Part of a small language model's weights: vocabulary 512.
Each number is 500 + 40 x the weight over its row's rms, rounded and kept within 0 to 999. Layers, rows and columns count from 0. Numbers have three digits each. The size before them is the row's rms in percent of the matrix's.

# q: layer 6 attention query, 128x128, rms 0.0934, rows 35-63,98-127, columns 0-127
# k: layer 6 attention key, 64x128, rms 0.0917, rows 34-63, columns 0-127
# v: layer 6 attention value, 64x128, rms 0.135, rows 0-5, columns 0-127
# o: layer 6 attention output (transposed), 128x128, rms 0.103, rows 0-4,64-68, columns 0-127
q98 099:466484457456523518586529462495437487603462518468474457484530515548550504497438513484523436502502524513475509502441495487521490570499511507418478497431492541513477464474428428516520519520509477552421436481458556539501522463464535534549481488525448568536512570415524546551553514554517504449509487542532525549461502444603480479490485503546532491547504498500519563566566468468463511465570
k34 081:503472459495531479443522506506443526494444553540461463473508556500470550471550581465530528535550464562498496549500523606488502502445480406550594477536516494498550503503467530477584475494402539497511539482503476542500547464522529507497512469496468436479526489529496503433568544479538532451538531539529492423527395549479449462523590525546496536569497479496501532492525516491419486509495
q35 101:469521454506496524481566571538518418523496541491492561534466503491486400448512536473470523522556523459556494524536497515484523444495494503540452460503486479444540456512583456429435505505486453426500547565477506439545539541560553576520553524514572556513529508474490467504495517483510555540483490518486498503567532460471486478482560374510481533577516506526560529514488486501485498419429
q99 097:488454469505461460504504519478437510428482490561451481495529514462492509497511536501445493393498543462572520538514498485434554468493524545504540554513506508550528560499502535548459463500521504423443545496552498457453544538539568512385504491472585437436489502555490495490445546467529519433506515537517546498538530525391533511534496461466476512520503503519472485400512476510415475556463
k35 070:514546494486508468554549509479577494514491512443549494481484487498556574525470417543486558492448534473457541574553489525519478490490520539435395519453409501453455563540559484466494580493460512516509440524510454544488547535519428521494506477460491463473462495456416539497441468497536487530521447487463485498421425513473465505482479519499467549454484501553487439490554537529532475487402
q36 083:494498520473510447470501510493569460509532495494486466485486503411504539530515548486433532480482532585564436522524567566527422507588478520563462460493562575505508485494490432499523443552463504427457484572529527476463573463474530531548525486427548487453466515459588535535559526501464542515437500452508487467535475456464494524492512445514423451500518504507540596512552505533511486490476
q100 090:474538478531547498469537520476518471461468542495507444569486489502485489429526536441488483482541535549495527485453450462576461436529432509494542494467447532464540456539522448491492511458491492518457478560540571464532483493473566647509549475545467463490506523431523517501600448532554497469475472536458464505480452466453432452530416471517559505559467505582555486499471505505529470487478
k36 071:556411540388459527478549529509442468509532519487520493485527517528440508481504575480474552490527543542472514505509483500510489527469515498499442527549485520511495528501527490517494479536505522559547469421400553459476501437536515543499460472495501513447456484545489480395547460460558419456503548420563558540512481519533455501495560550579477515456492488433491488554497495529524482599452
q37 093:524513496506457550488520566535422479382474530531520473536506466531542443471445446474523497471413505477549470496542451546522520479476492504521495480520527469418554462501575473497486541434487478416538581526523496471600513559511520502469491528519486555504588462518514437494508486473506476562447474493476477499534499429509538470459536496503506524545501464466551493490452469421414548443449
q101 092:473522500441493517523509601479471463491509519509494415503552488487448449481507448508435556452458517491508498508480504489462518453499581531569428539557453527476555471471575525497397549412528463477481530510519531504561454583511574567460528532506523483496508499516488454465446506405513555519490486492485508520524489465468542442498516484441551537464458527511531520482383521530519484507445
k37 076:491456508461533518558479528554486430526555469459499535501519477523484529518444429435502540448554548498472445448538511483523414533476520498462423500484480544508506573444515458444421545413488450495528449523601483530409535508483495527475469471422500505477466512441537474509529544484520453523503564471441515507465536519545459516501499468524516520453464553545458421545516442486459534498447
q38 099:473467508497449402538448420474504498534484534533474480516467521523486431530551502585395542495485562501424506528539568458439493507527507440501536511533541533538480533497501567551504502519570506552509555432518523532544499485520490517455522509554469494496520526558479462477442512511479516433535460494563477457459513559470529475520525430410545515516475468463411514493468484454551466548572
q102 114:591453529454494448508436503541568459463482453458524556509470572438481549542549550536545550538430568568450492525565576503505457466521458465587518474522526409486473549468526513494501517556566542461533501447486519503509489492496452499490539514470491469526505480550439433530524494497469517535450493446497486466500459508470533495483491450482498445424508462408442483505437524487562495495467
k38 110:550527531405507499488552590452554518544414473549537522515447474450539541506486552501481442544506535485551556487500483498495557487481522502477545526547505427490530510551468498515496492472393482506545462537500483438478588508473454456497589500496556530449507457423527477526490524485532516463531517586479534545481483504432443513519539489478438525528558548570494552485520562543499530495446
q39 086:532480464513472476504488565502515454500468521514497535512448512497501472477488465488493478460520548520525462439501523571499504465554459559477502506485506482432534466502472395505529532520506446416516495591526461386546547471461544557446443486537494485457551543527566468515493482441584475497494570502442536568488477434437518503483506409535447494545523470488498537485491428478499549403514
q103 106:561500468523512497546537522454483487534519507512487535472513540573541499505554464495449420510539519596525562466506461505466504494505426473443520438468490510511500465477492459407491496488518456488552495504476475456556522461505502469460644438539434447539531527450520498386495502455495470488553500500484506475515441532405470503481465422516475521479470478521581527478489421477498540455496
k39 097:513509509501525484544468527470534517547480450483531520505493476502490496452474460455441501486557563480523454450589534437545473484482513504411481485480519506495445577532565480466471506473519438486609466559535567513479503543544432529529458492425559498473490500471489414504477516480535520587450476508387533555479514483588589554480493478504479475448513511537493450542481493492447491518464
q40 080:475457487530547515511521530471495518548487495460561503495463478481571506493452529570554503516568513539509506466484510468524470525574485564422481518417412545511500520493421506459517574482450489528629483494513518496469508503482478524452431454483533486499493563484506528426414509469469482469486535425504561516528442552465516594510491507513526465504445473495585497502545426467530472472450
q104 090:524473518566442470531466444496485489436508463549451489481510507488515574492465456524485445475502526531555566501462530572443496480490522506484534548479495414540495455436519453503466550546537504527416517503387491473450420485492524517447416459523486488499482426507525509561458523375495500467534531490530485553447482512519565460512420504517464517467482509543513483474475529423532488448533
k40 092:437506555446517505480500571456542502470435454504434536530523497542457491552565517461479498404551518522518551563426513513460464537510504462548493559533558544522525451478514540478483452476491479456552435517525581519520458528440473471506503450455506517530553511532516434533524464502519483506477498464530508459452495476506412465445428492498532506456511567491480439473502419599475461523577
q41 075:454521444425506487461486493487534475502457462536520560547590593463479498500434467534516431503529516476431519488531522505489549516539385520501510426538561484477480531446456394571533444566502499484462466507477461447456516484557580530411523516474459443477482504535507529414469501515480547459498549525531536504490460508515495492493495483525528496515534502504471544524542427517534494445563
q105 079:498482456509480420543502424534509486570484540489485500500506512528548533515488473516520528536489420454492467478487501432482516512518391484502556408483486544499482513553480496505551470571537501480583499552447446499495571473580497459478577473500511410476539538478522548466501505466528462450495491522495533448458493495460474527445489470521568531499474492577455617467502528532507399460512
k41 073:559491505535499468536501468408523522526548446550500558499488488547509464486465530549582515450510533499469506488569497435508464495459512456391536429510502522546501554514559514465519440463519522495580468539524461479460451413498479537478500528425518532516495494476512435465491471445483425510492393476541532488538533483580561515454551512505481487480566509458513434495512524442494583528493
q42 088:511505462474516515457543500449538555524561536439544506476502534505510451478453491501496552478487491521513557408418461497531526478561474529547444532446507486484498408482495440433515513486474435514460484585554475473504511518480492522494482490512459487508529514478552593521568499471493489574487558471377501503493464457409502524479459446509451464554460504570597481553510472525524525449487
q106 090:478561454502552499531518502471555474506543546432495441489538479547478499505504397499476475513530444523468507465486430510506473549511410495495502468504473555498526426527482436466514511489509449559523481514560439495463575468511491470491539392510439484454538487485536581484528492542448487444571535542454521523447434536424435520425501476491462505472484448538536580528529450491522459459502
k42 094:483467463504516456563497524473487451532583462445500523539492498525478470511449453459511560420505476482512439452544483441515485523459501498428516421442459507465439586445510475475489542448521440412503512526556562474519497468535485589543474526460482496441490491474487550527503465521483428541501498447452493536526552483581596530431528512504534497467526529438491501534445450436482535497498
q43 097:492491424523518515509473495507484528486514527552503538551529562468439494456460498522553456495517538560449541440531455459513506549582397493520568464476501585426457472490504425499542522494551476472479517532489454454516582482517561573498460465527474507471429494501549502406506533520498505496513574518481493530475491401489422506476520484532487500527457454538528532499504498461573541405488
q107 075:574564496513492429474444514584569483500503447503512531511534421449480462536537534409519546539525493537482513407468511459544486566537488475517477473435477501424465536484510552506474465523528482433536534451480580515526524515505532518525573561512480432506471526489417462431511478461443496479522536481496527538491505506475535545510483516518557413498476502446577463518478559490512466582496
k43 102:490507467481522491545527532453517488582549440476528518562509473553515518483497580465533522494540499517486429525496503465485492506475462481449524504474508491490546521508388495476635500478475501474548477508524465481527493439490457536510512481464504514466544585544498417482454489453561430453464516461516498516522389500568510536419500471476519524503509497434511460547528488572536528535618
q44 121:491491559514436442458486412482490431506446523498474544509554441509544504515553492501517510519456498523480521593542578515485478456422510499493482510560488485572516571509487522573492429533474559576495486414454533583441497486505470476501527523462582491525458495514401494511509481530474532469511454527524476448499484560581508467540492536500538538462555545488435515508493562515528469560524
q108 088:471502538513496519525510460512524554546492482525484511552563474493552477533472471492497477518495497481539499526539539498488509462462506524542532543506535550549518588505494554609563434535440555582528459451460477521484447506503509528535445510461506578528497475463453434505471495622509518450484479495556507464513543468600524515538550493525501560581521491461411479401492552509489504546544
k44 083:581480491525495509479512482464544529418458541548498459534510512474459537494488500578494507495515461540440531587513492582503582499470512430555517578524448487509517478519451520489483511550473507579457563437425454590487467456497470429493497552611505512504455454496455517473448514536437480466497494507581579486509486468470485461593490513498495479533526534488486493439540514537485512499480
q45 092:483564515479570536489517518521529505458586509499500467498478544496550454519460533539486512483545454490538576562453482478474556557524453445574490509454472522508464469548456464463500500441554448441485580553490481493479520606531465562480577574526489436528459483523493542574504412488539515494523465556455493516479528496439463497467463551521477507522473552577498496481479467430555532473471
q109 103:472557465459454624492516540493460518484584511483489512488522516481502522467503424509545440432470523494506509532501436546490535507495581500547476555495494539518522464468502511456505455482527556437480569506529542535494523476547529481484454546458486551511482451454532526472472413502458476478454558548490534559510536470533478519547499576487389526564433499516488500457582462505498434580520
k45 093:417463459502527477417494473468466475492491482456524516490507515470459468519539554413493505537451560519576481502523519485503466492579554487501494542495508554443486523492572508541538519531482482511408478515486479509524502520515564558535466464531453457468465502550496543501510455486456511534494534465464432464404513481495431475485573410517548541388497490452472543428536500468586528469541
q46 089:475485492491553555437496492479476544487553511472513534552494585542436507422482500543505524521531466530447554470498412504524521492530434521512583481451470569499503444530524410467559530473525469503489463529541426498516528480526497554500501409529481516490498525468503552445552536529572463505539529527439518506447499439448446511450466479550519548559488486512569565480517481484550541411457
q110 069:444480507454498515531510453537519562520479519468477499513556565554428484487440468537482487472462468467435565558456496495456527547446467455529550439459485502513523530457512529512476417519554501526557540452508554575541522530537463473501561464494515438546524584493385479470543529512485542472532504494501574459487550503523519525478531520481415609537506497504468557503530555518472545534460
k46 109:494454490529478525551501524493488460535563443467533514534503532511502428483481574432547505442508558462530440504472503372477476533498476459414520476505472495408482534491516513522566508506536395440550466474498500486508488513502509535541469496474483501462581586510495521480508447496531490486481487453533456504468468491512550536430519494554580517470482477403510445581458531513568508549530
q47 096:496481491508494520451471433468486543505457528541484569533551534553436562346549478493495448533489474506472509533533510555480535504520465479485502493494537516515491527486442451558433474589528485491562506386516492538493476495585476452515504399534568507500507517510476488458491527539528527462501512606534540510419493517550437474518494502493515501505504459479508523524525514452533553423532
q111 089:550431450451498496513604476543525490484491497482492471551500488503512475579549440500483512497575450470534527543496501524522527387375486448510462530547493493508473562478521468540512582517558476549502517447477488527511582458496551517507500445473559475502494561500446483520494579459539487445535519491463479525528505542505518448476515505515482518526459493495407559512424604508461482502493
k47 103:447509515590509504454527553452504501473471478470416482489512547524463544526509503546548525508513541499534540565498556464540507522490498469445501554551516528527481522481547545522561471550483529482581528457522450535487446521488511463548455520457513499566470551535522447483465496496460516456520439561579567490506520554471524491516426523478476449494530594396465400505456462490485482595512
q48 091:465498490423525507488508511493479566491450486540517494542535606419448452453446556561410444532521511490504491499475503471499586539469486436528464524495532527480418583487502552510470477589510492544506599460480479485537523571508505498541525541559524447427482509509558453490449489601461511501477505499530540459502511535464512542549535538466521495501530548507516465536543506495458438461498
q112 100:479450454476542504508472490554518457521429517459467555553488496488421503517476579459471518499537514492459475545482523471522485554495459485567582500522453554493480583468497505494541463499478537496542519437560468457494540416535453537472520511503550449440483525534538417415503511469430503431467469500574600487543492519503545487516525487469492507558564507408514438489511499512546462565485
k48 106:572488526521488526538567505507486499415511538588469507490503487542518471475508524562507476528465536481493559635520551525498515459520543493582513495533535541543517477512469567479504463498413510546488535438555489543501537419523484460469586534523522439509428440520408498443486494537458554436439477499487486518524501509474480513534512519434436560515569482513472491481533496501534473533443
q49 105:459556485539500576481541535544514546448485496466484497503519490447541444521436512490432422515475478603530496496488499464595486523495511534557443551522431527446439472447490497508515526539473508484506511477558493479529414526474480443587469544522437492546503470515538505529506515468401551570447534543532525558608492434492523541502483518453456445488507536504507479530453482489448521493490
q113 094:465541493495518498561507529474480410537479539495492403520583453519498468475454501485481435444468400496465483476425499492489424560504450536514500509518426538502507464464475460527495521495490493516501470466518520446541456553469560531522483514550487528536534446480450535480531468399478483499507532536466546623494422530451523519463521441519461494481549497490473602547499481491502499527420
k49 117:541468491495508432547499527554528470532558499445516502499505474518502520464421458506509515476502487486518479502560460449545484455510516547423461427514510544547489458491516436488466641431531489509527447590500536456530539463478476540460532488449428502553474473492513515512515490449469411506522514448475467523516533480497579524401447558509503457468420434465470557487457470474520502546504
q50 097:494530462497488505449436528500537521489508519538573551512430486459452506471521513543497542516566513477439504464537499478553503495586407510475532550440467533460492519506515462500484518558534463473497514550479509396510534530526547550497476442515443501464535491486540524494442515497527491540474642451466492505535486481497498536475416419510529463503394447544525495479516485473575469412506
q114 094:517501462477534450477458419482521468499490493509479526473443514517455492519519492556504534523584479500387468530567474542548494564551406478513504468445512524449573520491452488447479515539495436534447496519504469472469515494548550519450500447491511415422560490501536517428465548499554531503471582511529491488561408512466458528457494462501474480480505464536532538485522522520563473414570
k50 074:497520522471507470547463495397539508549491453516478535461451519566537522490497505439597510506418516542510455439591528472478469542474469515499501393501540403532524529513471499469495526389494588496508498545477512476453529509535556553453544490471539508515522511559402470503523468505560443463470501483464456497559493519518486552455532495497497516492503502496528450501555513497452573464556
q51 126:498478576544469469512483468506484466484419501525457468486546484508496497526565474502496508511469462539510479566519576498433502465459552513435466503555493466545530556486531551567505452538493580527525450443439567570471456461483469449500497542493566461563470488534467449495454480507442555480509388517532512495524487602572513441568537550478509500503570540470460526481484523507487475562501
q115 121:474453569529468443479478520506509476488394448576515511507550486462551518508508528460489453511454454525586490530492584506484544457433522494446514495520512470566511570490549540580479446539487542479525531429437504507519442504456488483534510558502528494494485483532436443522493466516476529484524397477526500453526549537532543445613520531478490498471552576441446462482499498459514493546480
k51 072:545477494519501515514571560537506546450492557522514448544513512446514504536503457606482456524515538493511498544426475512549583480472518450514514559537495578475529504486451524534455484608512468546530513497478419563498494492465493421556452547576491524542440480449539472500515515497455533521522487558576561438488515438491502464582482490492499477493521540501495473516408505511429463541472
q52 142:496507477491495536498493492497521489533568487459532523516492504532493522437481491492488508515529510496458473441474450482495448519577428529485480479375470509473497464519479392443514551428541457493454453574514481410470512515511515583489478441477494493452494513504539518470522473439615447506511566432426485534497490449472485581425506460519498482473442462562520511508548428485524484439491
q116 112:499521489514467461506471475526533448537521487458489583487485498577498524446494480477548484531508474521458476462516490490526465528568423550506515397404493518512512506542455462460473498413492497505481419613564457467422507482531559561455523462440478503444545480544487492446522480470575476449473528430458502513486506490529465559475511522527470495485488446505518514537491422562556523427534
k52 074:504508503504517439572410473480507469544499444546505569453471486526494485466541551450543470456438464512502447483568552513481420493487496507519513410508518423464513520502478477470526486440489532475509487544492550483508513463522506573461540512485510491503531563568427535482470445462520459466483495515460437473542502541499557489351512487507510576539468446480507533462579512508513562512575
q53 081:440510610475521499450506513510515516434469507534520491488495478495496438486533529495363528517541500454577533505504545482446570519487471392516447487559504481494457550501506483543480489524551510528469541533445542464526500551517550493525489562571512489477505438549494452526428487539476540574529511518539475504547516562451553481526497459520536440513402498527527502467440486487523406513501
q117 089:563530452477518490465520508452572529526475490494544562517501480444563485457540543568470434532510542397547516538457506540538502433486459479523439487495500478522480537496452490502477498531599449517509492538569535483483510457565573520404479518523524426460533464534530471539458506474510484518438547549544504460560466475477566493543492493415463514538467536486474495496517486530529393532548
k53 182:516480501480529457449571495492503516468425522556427496476515536498507520506488519543515508515472498491497542550500566571509599523434539461525515557552509503514483579523508596541444471567451536566504567490477515610487515498515548451520548514551530469489453491537492445567486531554454518525455438557568538448528506525494444470557518490424488504485578563504487483484507561497486476530489
q54 099:460541527475509479512568419457523538529492479535572473470558458515474486469467510469476368520491529436473574530502488474479500560542532440524564433514484511452449505439455479509538560491523485446501538471511471470499432539494544539512574491574480419540458456574462501546461518590499533485574501569518478532436528547466450463500515549512534484558499515507470518494487520461521516488515
q118 108:505495459456522504474548572567490581503509384517547440509522527435536467455471490565500525482477530424521521488424470487512531483530502513537473547522488457490445493519433429565527502495531473401454494535478549494481565482481564583443433509492487479573488515491504425543474559508509470559498479466479488534512557520516552509481462540445477510512526487508415429502467496491445461547495
k54 099:418508519519536510510549511500501519485514534515451460442506511548420536500493461487503558530508530456480576515495464520544500516457510566431468560517480528519429494565582529462497470574520514574558534538534503534530539490529496479501532449438514506398531551505589495478480462545450537521451456541544507453489539582466430470449459453494485486467590513460559497483485493516531480532575
q55 108:547562392483480515574525496506563542528469517546476446478456473477491532514474498530514475513531528450458510506522492532497489557451461460474479515473479507527501518491421519508416418625487467480543514460480488527494525474489488478484527464494427481421521510478512456505498470571499492473502593582512468412443491478502399506484466455436508541537484507567494475519489499538553567422504
q119 111:553516538502524486501504503506505442533520525512497498465520454507441450564413544504480457506491429576525486517527524489432509570482486449542525545569457491470513488446380493581457450579486496516551559413499503469469502422498500447550486434525459533466503431508501500453512486452514471482476582549520461506476471475497475494479544444446490497430505467461451507540526473450510455517580
k55 100:473535577573511469496447556482521471439558532463463556511466457553512438479580467517511468535542502502529480438457510471485427477574500506518378461554595489543551483516494513535525484520477512460447515539536500445476469477451615522460479484469530437477528496494512490489500491510468450496510514426448548494440517539455512574542489465495518465437425481493455540446506476500472496538494
q56 092:549465484488515488555500476492465528572464459491526487586493455414525544472512487540530475532524566544457488553540469450478497421558522577483516518499475528503548481475431474551526458557411485470492493504527528507520516486491557504481482480553500532593512486520577489402507551479504509503408508498546547464514548504521475470509592485415493459485451492485583555542470567470506458466519
q120 112:531485511514475429540446459520535461554435544505453572469472503572481531486505516465487549562486569561403481504579549517453494544561467456535507450493461506489515538470440492521469449505480523465509550489493501522550506482599495526458557392588493477471504505500499465425503564507533555474501487489547539478529518543482482481523505437509480503500514495456557558490451502483577434432476
k56 112:594489525489446435420420502486523470508474500515500508505429479543548513454460514513546584482493405473521485457465514547504534438497452473475501441538450400501600497528498477504532520492556455490485477448489434502500484479502522544422441541446496471490571484477480485499472508497512490469517519449490554553629465490523539543514538471476513514531414429521467505538530475530496494516529
q57 109:563509517444437506547542538505503541506463535567527562507529542444514569476501609513353447470486512490495486480500480508485508492498485466541466487561582524484520541527464486506523505537507536560458552511487480459520524476488559527507457464588497482481513494516577480468459530579503476539465487505568546482575486587456546473519473513416534545492494528553515551468495534459514438503461
q121 107:478520449433498464490459546428536628527502550481569481520462492484441522531564466483480514472568562497401484558425510504488463468507498565568534541512482524503532471490604454523444523480512497514444511497572548525461486476471562517527486514497508507521444506539523543486548498473438453491476508503492455516601435481409483485486474478458525482484511479463524561495558532541499501554511
k57 109:498550497513471485412490510469471508482489611476504514546501530529453506462450390487541627522469521563512465476563487558507478528544515525475498497509491451522513485455522480511511578479491488505544497557547470570491525466477510459475470601448443502495494466519618558483530515497537483480542509482489489556500472451481513512501566467449433437445527478501476522567487439554470517488445
q58 090:556474513534487502556515508512490463487528469505579489482495510531513559539563512494524564458454500455454464491482477530549556444494483517517484480534471510504462444572436543494507497430473471521389549443496461497557493486498488480467476564562524547582590467470491583487521532471468500488407474507507558569517548427428508464486490448478538503466520453452517481514485575537588486476461
q122 127:509470541542513533475518491514503578520506485467490511509433460530481512530485526473529544551492581501484520484498491602548587413532522500603500504534484505459455476531470528540471579478453514476483500481509563523562459543504488476624556535581494587569528465473463489566527495562549488542469511498515552451509493509498484445484431560491540493490486484436549451551473530517534527488477
k58 106:517456466471502561390459549556507504501580514511517491520551486505422550522505417502484540503521477418513500445480449510448475520508513503552555533445454469502520453538504527515497516501494559492463530391473474501446534545518521408563536450493473428513448466515535498502558536450517525526513536509502476584518552510428432462545528489524494518509469518560571448471476497505487505452418
q59 085:524506542522485506480447480473502487454472519560539538525528486497513492450617457452443390479517365545500501459516547544523555469485511582419495468539532433531500469497411483489446464576442467498531479521498490470483406513525527547559491434540531468501530548487517509501502477503496518532440467530432558531469477497492529515507512553530538469523571533560499518497497495540473507467537
q123 128:446511466459623588528605478449542558485521475525505469453600519465440481524429509514396438495507541503518543506479455499519506531423529524452505602487525528482503498467487511426574493562491495523532565480515482504526510488509434515551514505590483523441488483430501526464488520527478443528534477538492543530502469530461459490484507467504517519553520567532533490491538484496454523513484
k59 114:500541520481491570568574523457499512449542521489454441521431476512502529532424488509518503489482606496542500560436459476471457564564503549513510456435514561499458502501504568485455485497443440486454515551538459523530512478486531479558495514460460470558472434476453436499543470522481484507517504431526478516417495501581396529543495492477423524468543511460506497415529533512540494470535
q60 093:492506530464485470533531513516541430520528437496541545468508462490582482474418458552567454476555544497464569559488536524482516487488496421509461482508473498509517506416452507482487530455549419494482522539484444508499589568559593530535540482510441497460437524504474560586490450514551487454485527478511480501401575485510492472526506486531423507591497515502494459516552493509470493463514
q124 124:479460540485481450480441521470471497478542433546499512494508582507558499522433497496522458460530462486481531549503459510532525478487466504402490455479499521534531532520536477535479450518473449488464473508499529486405498590522499459476474444365563452490529499550472481494478538502538504454486537487455448513389516495551491569482562588475457492418498491525437505477520515535478575444517
k60 107:414502498471499402550512424536460531501508480501544534474521452446498453481444479500472473534505402548493530503545567498473460513481451475461519466521556446487544546479486494492471553553517448497523485405469574509476528532465500453491499486509517537430503566530458488471405461516465465478493493453433492365475531580503544532460489509552554505504477453466516535463545484488467539489520
q61 093:569427522508443508470505534452482613508436501480575470511448494409530562503465553534532475470528540543530530478458497513607502525458497482459461473474573542463441495463482431525467490528491543539523442452474511512515541481449530456535509467488544504489478501507518498518480509478482501537508510497485462521374401551537527473493510579569472514464589526472519514565485496524503504478462
q125 125:429470538510488577415574523493462541527554518518609396527455519467412499458559497532459475508522525479549519499487465449576479464524481476571539556478484521484487475537586530534528535503494513544454569489489480488522496538503460503475463453510530486525431510475471471509489509533449451576495476500430401539513474483557465490530507486495488515516455502573555493470504573475495552519547
k61 111:478557526538507608499511432496421474415504476475458504438469550515486573507484457486496457531498517536509524517554427493501495516555520535512477502460519524596486514539544520469527504527443477478446501480510462508408467503499504446526511506518526607506447502485542496447510464563477482495505495507501451524567547442554485524551460469456530442408615566494483484453473498492538546507459
q62 101:410534500498483505457513524529473456481551463480479540510625484515525543498490480415529464477470406520414503558501462505504491502508531542559516523538465452532524501491472463520475538513451535524471511437488483542559417560518444475560471427489420570595537449485461543460559414509484497497488464505538509467518524490544461467517461518494438482500480423435457483518484489458474509515502
q126 100:536514518477456465466487502525561522456443525483472512492435454503510418498537476524472560487568496526534506492549517495556473471558476511516460538540505415538473512503528472485558545528528530405392468511507514512529559509523462471474516491428514521494526528473549551480504593472526507546449573403513519562585504551527541559498531518542419520472455449520484542451441539548457489524497
k62 098:484534473472479497351491520495552515574425542442531493518502495496469456484510480525539576479530464525514505496559543502474547481534446543430518476471525442495438489547557479482578630487540506461447575454430491468503525519515535528448431481541509498514533445491556523548478490473473521508540478527475496538559549549477504473466448534546506498560494456453461485476432505469472494494518
q63 111:573570556504491529555520597534510461478553483443498567473469438454566553599490537479475516479526528506590492496511525542477500514474532479609494514549500472489509474491516492525486528442527529480457525511502530505552528579475512510514535588505486546536501496480491544526527452452482462518481519549600510537609529469441552429522463518545497468503456500483551447487448530492457496538481
q127 099:469494458516504588553471501477492500505560488537521507530497557606478534478594463497499514485552481488460533521515459540499478506487510544608508480476473568520501507510577525456467512421505449548528567507500508543517525591550571519510568475473550392484474514531523488511499504499573492468511467538542498486469481473455454561501499541548534450487458526501562540483623471522525505465542
k63 094:491476475424482564485526441507499613558495512512490466480508501432471523441443505530508468505429467465504480422523471508512516538531496472514555557478436444435471514462453497550470575551563506511501485470501505520518471523526505474529412512547423502460478517538515559563466466586507431596516505496490485502502463496469501565518544526533537480514473532546564438537464518468564545466426
v0 106:494516570426517498433478479389546523580486479512541558510487529485468495489478547543507519427528506460564498499447510513577498467552574474521490512538449389515509516489572510461484518522512501497508516509485500527575471481504432518415529566499520516519556386458470535446546483415496462498487527537505521548483499501509497454466507485574440491547559427494514536470513528540529465498521
o0 099:546495501537476560546560494486458503434537516511515506457480487517503485554513461457445495425506590592520499528514546449560433494487547478454473535556514518546478451522513393519512532512473539512515560511489570486579519539549415436549512498487464511484534509466462502440465433571487486502529448483494411556520466563543518459521453475576478508506498475425503534496499533451528540529514
o64 110:514492475513488535548517481526539584476508522484597513586503480444445469522444465469462537503525555475550494450535464433578528501514507550468446461530522517457535477537570521476514483532491454462540501490517479556493515549530403463531475532462476519511522490481504494473398522470440491566544451480453433450445529530522542495526490445547525511616458526518552479436504525516513499517585
v1 129:507545603514557583470486503441468505508492431446465496438496505505516523504465543533541528583463531521556504478515479482484495468502492478479565517491439478455539517508370502481581543503509475492482501489469509481581487599497499503498505496508531606526575451458464432474471441514495461514510480497517497500490480509484498469480423454456475487558449441505545511454507577590446517504532
o1 130:493516504477493527567543473445471479442566484491500544509484505547489439516509511437499514471460572503460503471482514505463516492499474452499422484490522506458479389506468553484533552423471513519502498481464513509494495536531496518540382503574457551459532518544479548535483591570545445464505515466556493424477527499515479516478530491563516591589489507455454607470465516490577484516522
o65 124:513492535479496527540584430506508412506494491443501582520498500509506432513480415496510513540499514524518489489492481513463532509523499421517482539538515477503548444549534534495498510490422546479471523404523456532537541468499552536506478473498430556501497464470485427451483475512521445550549524543444462441465508484564481465543485448522423581537507481486526580509507398579536449454552
v2 109:520430487511498526498520528553493501487567460541522452552504503487479462485477496499516506286555533471487510506495495506560506524508529486499533523488509525468460513478556488543505443502513483558430568504472490497504564480528498505561486446531508493522476520535533570454485408565472522507485456508476491461445481487496492488492588547576576551515490448498524499534559489489503470490386
o2 087:550532486605498479498527529506578523551429453452495487540482469485587470556503471503467513517514522541497464475532534469516483444443531568480495516475459499516487570462493512479479502560523462520507467521560530432461505431497506454459611484420526499528482529454503532541511364469479488526465432498466512509520454514510545473491510461442529482415511518500534498558596523445448487512486
o66 116:468483466489503537521465511425558507571550491542561423502491532476471462495501466530492471476491521563461433560547573458458476513486493452508516504517514442488530549490425524487515582498573532492482553466478532369489549494526434463458511437499560506461440512520455515525495419509477448511506456500508462478534476464488443492472483469503532564453482473461483521548546462388565488463511
v3 096:603609493577477505550564483474546474540483539451482500496521497521532501466539536505478536559439509501456478466477493575429506476459470512496400514542475498536458466517485494471546535492519528577448463527570543471523472475504456503517511470529498400484461396521538489500518535500495511511483507492542588546484488522496526481510478423424491540494399445489506468483520487475540451537445
o3 092:474462493462485498533566565466557493514589502529503525500509521516459553478523542520458454494500487396554553489411532516496522471588469520531540485486487477532528529502423451518441480539533435515473509572473475523523527509559552558517526531482482481586517510579498541465499488541578536464536539566527514497510538516462527531413431486518544472517444445566479418499522500500537434497477
o67 106:507448575480519538503655529497577525546514458411445535531475553522495495500528599577490470527420462437546543440494412493526531508504506519509540502531473485467533481541455360509526510544519444530458432492524476439466493470467482534498488494491529488533532516511492514502492473496499506512514547502528469438495577477468513474452521492456470488518507483536448509501550514536528457554511
v4 095:534478500555491479578458475608453506498555499560507478531503425529460476472509492508508475453515516442529518477420439447511458411534530453411513525500527484497479515416543510560524461531533473474487585476531521519572465472499499500513523497501443531538562506543516491479473462505451479553500463570482415514466469564576517488509505472464571540558525421488523538523436548516545473485516
o4 087:512509490537472464539489525401580508501542434518493500482457507492537507513497423525467496484494556432522415541516486459545413487528505536479539571505494502547488508514520540467467525536533438458491516528460459438524487524570467455453466509506515444503560523487498580497421426572477445509455463437495500468499512481515439458480516400467469456448520501484546557522550549427432471506479
o68 115:547566466563520459528472472499551416549493471576529495457471471461565504490504448503458482531553536486568424478533514490536494501528439463481480569574469495566498515505489620481459519507500435495532548496461500473571497487501527533469491478493487520542525465433528491527437420548505454519497471503542496551512564523559445497545514394502495492474459471489527580571512459473455527463516
v5 101:536499507570459473584476534474520459520550488513513497561449495550506428446525505507539470498489547417522508491463526492506500510489549489498380471504458487471469442478506503487494498489623528509502467521455439480470429512541536498444547488500468416518518502560404467531491515455497549482463461480499447479479512441577533516508487621547507498468476567510464512498495474463578509563541